Weights of a small transformer language model.
Size: 4 heads of 128, MLP 1344 GeGLU.
Architecture: RMSNorm before each block, rotary positions, no biases in attention or MLP.
Each number is 500 + 25 x the weight over its row's rms, rounded and kept within 0 to 999. Layers, rows and columns count from 0. Numbers have three digits each. The size before them is the row's rms in percent of the matrix's.

# layer 5 MLP down (transposed), 1344x512, rms 0.0615, rows 820-883, columns 480-511
104:481509527500489525489489487476551516475481509540472529497503547524517524494520517516509520521512
099:498454483511542443489513495498553517501500437548497451536480544467524504479512508509564514461500
100:508513512520484492471520479529497502545524563562509514477524499538489513507477460520539488487506
105:497456487485477544501534494484501501466523513515502500460493497573503528481484487499445480521491
104:544530534490534513503497469498476481501491494469487519495517496528518488517458518480467551517498
098:519506476517514506466482501548486477493530507572517506539499479498523506512565479524500513448530
105:500494501499501480509516484490463508532491503529522492501501511508510545461500479536488488515540
095:507502486463468474512520550498558537484499486490466505505510522513499481488518522515461510523494
094:528497489472468486513498491476509539527472488451452486482490521497516524501514513526454528488473
089:514537503489487499534481488516538530523497493507508468509466507495532521492482433483535471523474
108:476490503498468510505492533485518487507467525464505498539544503464501482472502507469555518522448
096:473459538507488475501537481493500542542470514489500470491551523523515498498514480518469488527483
101:472486516497489558526519517498525502471488498528481526485486533485501519480504516541496493522491
099:486514476467514467524521567491508539475482469515498477475523529497521470482491526511527511516521
104:499533507505521535495518465485529481563514514485472534498475522489455500458483548514548506547505
105:536543524493516484489498493540506500517500504539495565503527504511491514482496480465514520504487
096:448497516481473472493504521483530532514481479480508459470532501484484504525492509471465541513507
102:509513494486488523474467490505481483504509516488489471488519542490499500501507463487505504511498
101:495523517486473514503524504496491501452462558468524513499536546498490530517457540492534473518486
098:501485502530524434519502498519492514556539503481498487476465539486497511523520490501518531470508
101:492452520503487514482509524528476485546430513532471498475472458523478528519534462510492508528496
100:509477520524516504512514480514486513543505487473526551491464476461507492464521522471493470497473
094:496473485511478532527465507474515496498516511474516489499509495490458484534515502516494564508490
107:509463548510468506548493480519451507535462531513507512497494517514526473491497487517491510527492
106:532482506516476494472486514480497484455506476525559542506478496473480526491487509464517497528480
095:496516517471498529465496511468523500504487494513482537482440465521497511527513530505507516495449
100:476515467434535498527515505491509592512501521464546488512495483564514516499559488449481493535469
100:519453538503488532479545526487489512499514514498519497502491496487461478461516522504482516528497
094:510498507512508463473473527525519491524474513505524477549532444500481472481517527485498511542538
106:508449496473489469502477527536496485504553541513545542506484524492454526533506526499498477482507
104:512529485493549516491491495493455458483497528460461500501513497573523490508471526491533467528483
097:500481520500509528500498460518477500493508484512525493480535484458523500532550484468485502553531
103:483509508502499489481546518502511472481508512515449456526501519523517474520466497447467470506453
092:526472521496499473543514487511552504543528462500497493465530498428523518479534523491503560498543
104:560508450529508446498494515483535459496502462536488442526466500492513447508510480517471480539470
107:503554503512530495509505509494492529477497467509444479502513478470517455520501509504495435505510
100:491500510476486528477511503489494506468531493530490486481497505504560489487522518497507499520501
101:525514497518462476468511483491511490494494495482521495502441515501480523473522487501450458462506
095:515489491524507529564465501490506454516480514481446512511472493532519472524492540494490503513477
105:481501524462486477519479530525446505453524501467514478490509540512466514475520500516525511526501
094:468492476534521532490547475482481493486521553524526562499501503507565495509495500487485517494484
110:482490459475472496499528480529487533485525500515515485501510501496515476498495525542496513490504
098:484539456500541470475481513509494486538519493477511506471481472469503537475480507478495460549517
101:485519539481474514470513539462502522477511486511512507497498479487485526485514517549479499533505
097:450451495514525501488497456476507474507412515521504468506485490504517511484514470466534542479516
104:527495456471489508529521515481533513514525492505496535462527492508506507536445520490478554507447
095:552500459512564484508478526480518485511498468474510501511512443512517498480492485524514485493472
104:512483488538499508483507537507519509505513505472503501468531528478462479496525533461461480542502
103:472494507456490493492538485505486506483520479500514456521443522489499447500485432497500477487492
095:497524480535514477479508529487507509453510461502503472477488489535469512526504505517488480477490
095:525491493510483500498504492524513532473481524522486504516530511519533480538553512495521528494477
108:555478484506540519491526484514532492548477483560492513515497491489515524476474501503461494537520
102:494483498475499513486493471444509499530459506494483526492561494523518528531469511492496488479536
104:512494501455536521466503486521473488530474483494488487496522513552528493514511472540466559473520
102:505495471508517487524523525513489450523463500535515512505527520506456469502516489477464481492509
094:520461497515454481532494505542485510467466494494512477514488500511494500524493480475524521511558
091:446535470490498495480487537518520535490487557517496524544481525538512498529528490540486488516495
104:505491509480492487489461463461514488545488521485552543504515462471532479478490497517448531490516
095:486520516505499512507522509489515518477475502497494534492477509543478477515464438487477512522500
097:489516503506467463496489467499483521485529563537503487508496485477453427510478523495508524452525
105:509462488519554500499459523470501500475486511521492504559490530488484481498483518484533541532457
097:537505500492449500462441531480519526447536491497511473498505506471493473509535487513493504492515
104:540482489491482458488479514496512492500550499518508465555509521495476522559566458509491532497489
096:478473498521507506480490513460512512499533475509514501479553470513514522509482476470488474464485
# layer 5 MLP gate, 1344x512, rms 0.0664, rows 821-884, columns 480-511
097:482497503490482471498525488499568483507507460477491462452476511501528528455510559488453533530458
101:567520531517483490455477494492539509504463531543511492523509475504547501475442498491512502467485
104:440520458532541493470558562468488483466488501495471469463505477480481514516469469507447493473496
103:522476462526479523511451509471503552503521512520503479489513539515504505481445494539521464501473
095:515487516481501432464478513537516509504521506541485528478496484506495520528546504497507500477477
106:494531511513493524467509547506495478511487504494491542509497502527487499448441543486493471484496
100:483524513537466521524518516490532495478535505476491523493495481531516483482521540515474481541527
096:517487483546487547470494499506447475559507521533500452538553467528489493508512500493526458502529
093:525455501470529498517472508521500515514477518499532554477545496484496486524499485441485485489477
104:499499471521525539472515499512508531477489456478501488489438513516497509470487467505498478521502
097:514550472469511531504529517500504510515547504446484551506532516515497486528476536485460490536486
100:474472473470464466479465485492512491479451516549472524513459539491448483440497537491473481501506
100:538500475502503569484505523474505484512511464530510502501461529510505511484495515512482466529496
104:547509474513522512509494472483532490547546505475502500423497489490523525467503498519483495499484
102:530529462509521505514479522499554461490517501534535487482480489507526522523543500469481504475548
090:494493528493497496550489479508513521501552525504465531542486513499483486499492495469498442504518
102:534501497498502481459514508514508508486501442490496506511524489561492500487522510517504487543505
104:482463503451483523498527505482530505506513464484494523508493507483489469487517506475506473518522
098:459499456468492534485512503524519502521470490515509483515540511502485490487489464496530443529503
099:513502570484476472503479508528494476514508466475486499522523494541462530509481472509545483513484
101:479508479500492459494472510522489523525530441508506555513460444508544474497510509468494488506525
093:496499464499465457570469504486474476545490524479503454426507455497481527540512538477519523541509
104:547550492486521457452542488492531500458491495519476549495474456518504467472495481539503504483539
103:491480453538495455527492500534506465507481527511462502516499466475451541499520516503509517517490
099:465479461479519529537483500486523491489510537526535492498488493506523485476510472485524489485490
098:489525497528496514453491492494522560489522548477524495498525485527508506520523491520490483496520
099:577491524482471511483499522519507503550476481502493523434529477498463495510491469486511466476449
097:468475477532497464473510530507484508468515453480469550488470475456507524507535469488515460466515
105:520540512482481510548474486513525521521498477503480468534532510515476501480501471510491481494512
104:480483533512525484454513517486463505518454485496482505483494536489497484479484502503535480538518
097:519519539529464492559490513492475494542454511477524505461475481512487498512526501484508446485508
102:498516509477494486480529530480494477497475481493485509505503522493512500488503514481517516524452
095:512466478483549540518478479526495513505487509447483515476469460488525535535529513485496498500490
101:517497490501511482498501498502504530531425510479525542462465504490481498462473514483511493564500
104:493460499492483513476524506526545497504506471495488466472492525500501472491490474488514521492492
095:505502492513491502524513496474533501497507498499499524516517509478474514469455470507538465495523
101:475487481486516509503499494502515469486499444509500492481476511449468460519501495503489469506476
093:522483533531501524475511505483516494531489501492465487480505455522489479489482460533498490509538
100:493506470531480447542512490458523514489512511552475488522495524480511510462464515513484463479503
096:509507495475469442493453506446490482500473528420539532471466488499486498491485516513526501480517
111:462477491477522465514474510514492481505514514493430512506477523499435490514520538478460489528494
097:492523458514512527491499517488480473516491507481533535501477470488529506496486513502481515505471
100:448514506476521497470471519506509474514492509499513478509508481518482512483505503491484482496517
100:479470499504493480514491514447513488484527498516515494506478521476542525511483500441512477497527
105:528522463504460492521488538480516499500503532491506492494484488460471499489493489498474495510503
089:496496483528532482508517552549544465548456497484473513466533501498524501510475537524493514516545
098:505489516489497489454498542472512472482472492471497465491453504472454490498488504533522462493509
100:523504532480531493510500523548515519542520503552520500474428493539501468469481491531503490472524
097:491495538505531504452506529525471522488513488532508501449486452546512505498473515528475476518487
094:516529460507485467488525496474489514453484454522466533480536480543535490468515516525478502550490
106:476442490503556471495537514529510488509487489501490464491473444515497498513488494478504525535550
096:520483488529499457507510517519499501512485513515481474518518493499530452517497454556504473519506
102:556494534513490543484525518542544500507557513487532505476528504558541508467526505467503529533494
102:520537456477497485480560503493509488499488512477499533485470503565515491483492488499481472551520
095:490507514497502486524523530529507509468496488471517534458528509531445535454478525526511465546493
096:482494481503495477544500484491488473471533508478510487471496474524480538515427490498497518503452
099:490543462501502477477519500492471530500504449495451506483477519513492490493475504513520488513457
093:453490493521515477490464519491508513428462513529515507472495519531544481540507545513546486433510
099:470501565499478464514480467484475488508501503512494465489530493491481475505481504464458498520502
102:537486474510496508483464528497499498523467481490480474511452506488518456515457555514517456528528
095:492553506513506500499471508493487500493498423560485492469488449471530486491494528507476476484468
102:498487489488543498459490512512483534510474491504522500498494490579471520461467511475492485477542
089:504503475499474496461495522503510480511464489487533530517518540491486504519483533512478507499517
097:500488478467479513500511518518496516527497533482466513488465508528529525509501518490527451504475
# layer 5 MLP up, 1344x512, rms 0.0695, rows 821-884, columns 480-511
100:461503510488503506485544540469481431455480512461459541487531475521529501458520494547521511521528
098:506461498453470493471521554518474466487472545484507511528516518512504516466546516547501515455524
107:537488495516503489502478516458528507512502514458505512540507519536519479532465472495468498482514
101:439478518512560485513530530507534454490491483539509484505527522472444505475495515530501492445487
094:515483486520564514467484496505535547523469546507473515490515476513527429510487535458472479510548
102:510501481492473468520499480465496483514516500503487506489494504528456474521519531469531484441489
101:445516468462540482482460489480479497514466529513486497563532480466527500526492504513539486484510
094:459531506514535519489502482528532444466523510535491547517491477490495493492418498465503463508523
090:484476496502482466489537521465485505481523501510473523502499505524464493470530519506476485500518
114:499482521459469497492529519529486500542519442481504511539509511518498493479525482476485487477427
096:446528487493506531506465494448532508510488465507466499513469493458536539509531463502559513482542
099:498487506496516500525461514541509485486524476507497484533528494535471527488528469414492515506488
097:507510517525547504500468480497499475490508548470488510495536514531494470455493451514512513476470
104:502494513542493498471538487528519479503484520526551521502474523502488485492488489507563498505472
102:448506558555506531488509475500499495480500497530509566535485506461520512540478488506483505556492
099:448508513515487504547484449496486501507525472547470506553492499483490493474498470471502472501556
102:509518453522485454506498474493486492506490554503503497554500493520516507498526534510489482486499
102:572492550500497515556473494479516503524468484498543512455511472499487514505528482501531508509516
097:524509484491489537470522487518513515478540479513515530500500450517498530487504470500530524494521
100:520541473501505507461503473460503525467506485466471486504482531492496469549530506519513507460496
102:486535491498493508476506505459545495459478481509506504501468489481482503520457433530512548509479
092:507521482512474487468497513523489545492528469525523457530490523492548494479511503520512452490447
103:454480444543421517523515496468481500526498526459497459485495489537500487487489516454500492480502
108:529546525509500452511517512514440499518533507471434524470522470478486467482495516487460515499524
097:498460460490472475516524515520452491533477501476501506520494538451552480503483518492542477523496
099:502515525546497513501474502487522491493520487468465512496517527522501520511532496510512525483517
098:507518489511460538501526510533488486540505501479486488520530501468516509505502475496469543474513
092:501506481476523499475554501472521484502473503509469494475456515501490486494470478478508512479483
103:455522523498513518488527491524493526454480514504474514484468530480482491452475519511505464543539
103:477511494488552508472524528549494512518509527474498518501485492498479543519554486486465463482467
094:475527474514479470507470489498545530537482533466498488501498541522491438471478540548441508468471
102:489520464509531496473536495512550492519508486478529458477507508555509502507517523509505476509469
092:498484517508509490477474515453454499505555504557535509467509491492520506529459490502519485491495
103:472565501495462493502509498497521496516510469512486522509505487470528520488554492489511531469519
106:479558468483473479465469502542484564500505525468477516496494494467488436465528474509538515502441
103:529524529468522498528544499497487475488516515522543519521480512444465518500517513488508550532473
099:471519533525487509543482501520515555507498498504515510511510505504495510476524514478483534498503
092:504469490503479481478520508524440503468512497496482470490489462519456525496492479514484509503503
103:545499472498513437493523479500512521507475473497513505520524503526505537520504498487530532489506
091:480484513485465494524503503518507509513520484484539442482512495477513454466498488507481476503510
109:510477513473524509485510464477489484555532520513478512494498490544461522526521518534512509501498
098:536454528486507524448486510524507540489503498495552499460497505531493524514529495532511481517491
099:483487467511479491517493523503494518495498514500500540507480530463521514438511509496465477512506
093:537530500519536481537496518541479481481518495511451500505511474518492496563498505512489507523503
110:488451463490452473501519469519517481519530518464494511497495535500528470488468517484506480506507
093:468492465511491477510508448451446527482542492504466527554479442522485472488496506519498498469494
103:504491463528476531485456505497487476510504463505475483503517508524467511545511460516528501504475
101:498495505500528495483539504529488464544481553505542548475511505523529490468516482461469515480476
095:462503497475499516494507513505480484491519518514509460472492463476459547499506462545542516488474
094:499497503568499529508472531494486505509473487508482482433515518525545513462534507493487514506459
107:487460503509489456469507504491466479485540443467513508482476517503452519470491481481527466486522
108:499515484498518494475533500485480517490499494490509506454500529477502509528531524491481491512507
103:500517485473485437512465506517485493491521523521516495474521511509510496497530514486516509521540
100:492542516505538560477473498458557514475461434470511493457524478485514488522522505561487547501486
093:512468545469510490506492517526479480490469514497459487483489501530457470487503520513486490506545
091:562452501528506482508489497508492478543509510502510519473495453505437480487512506469506547480561
109:511491502489510524447513471461467525514539466490508498518499512491518510480514486555489491494458
095:524509470510465505507516503532542495543515472473484444495524490504468497520535505501465469517532
095:507523462494505504490527462441527546510525471525544483514534506511509512496502493537483490496527
105:443509486483473482526459495468490503527522502509503504540491564515504489520526519516557464469465
093:467517517501552460495514476465542526512515506493482526490466535526466440531507518516507489521516
105:488499504531464476533528513511544519504498543484540484496493494533527475482485500501491470488521
095:506484523496497486471487542476486499528472517473526514554506505472537517517525491507515511489525
094:501493542502486526474490550459551488494513517505511443502546494504512496499513489510501499477585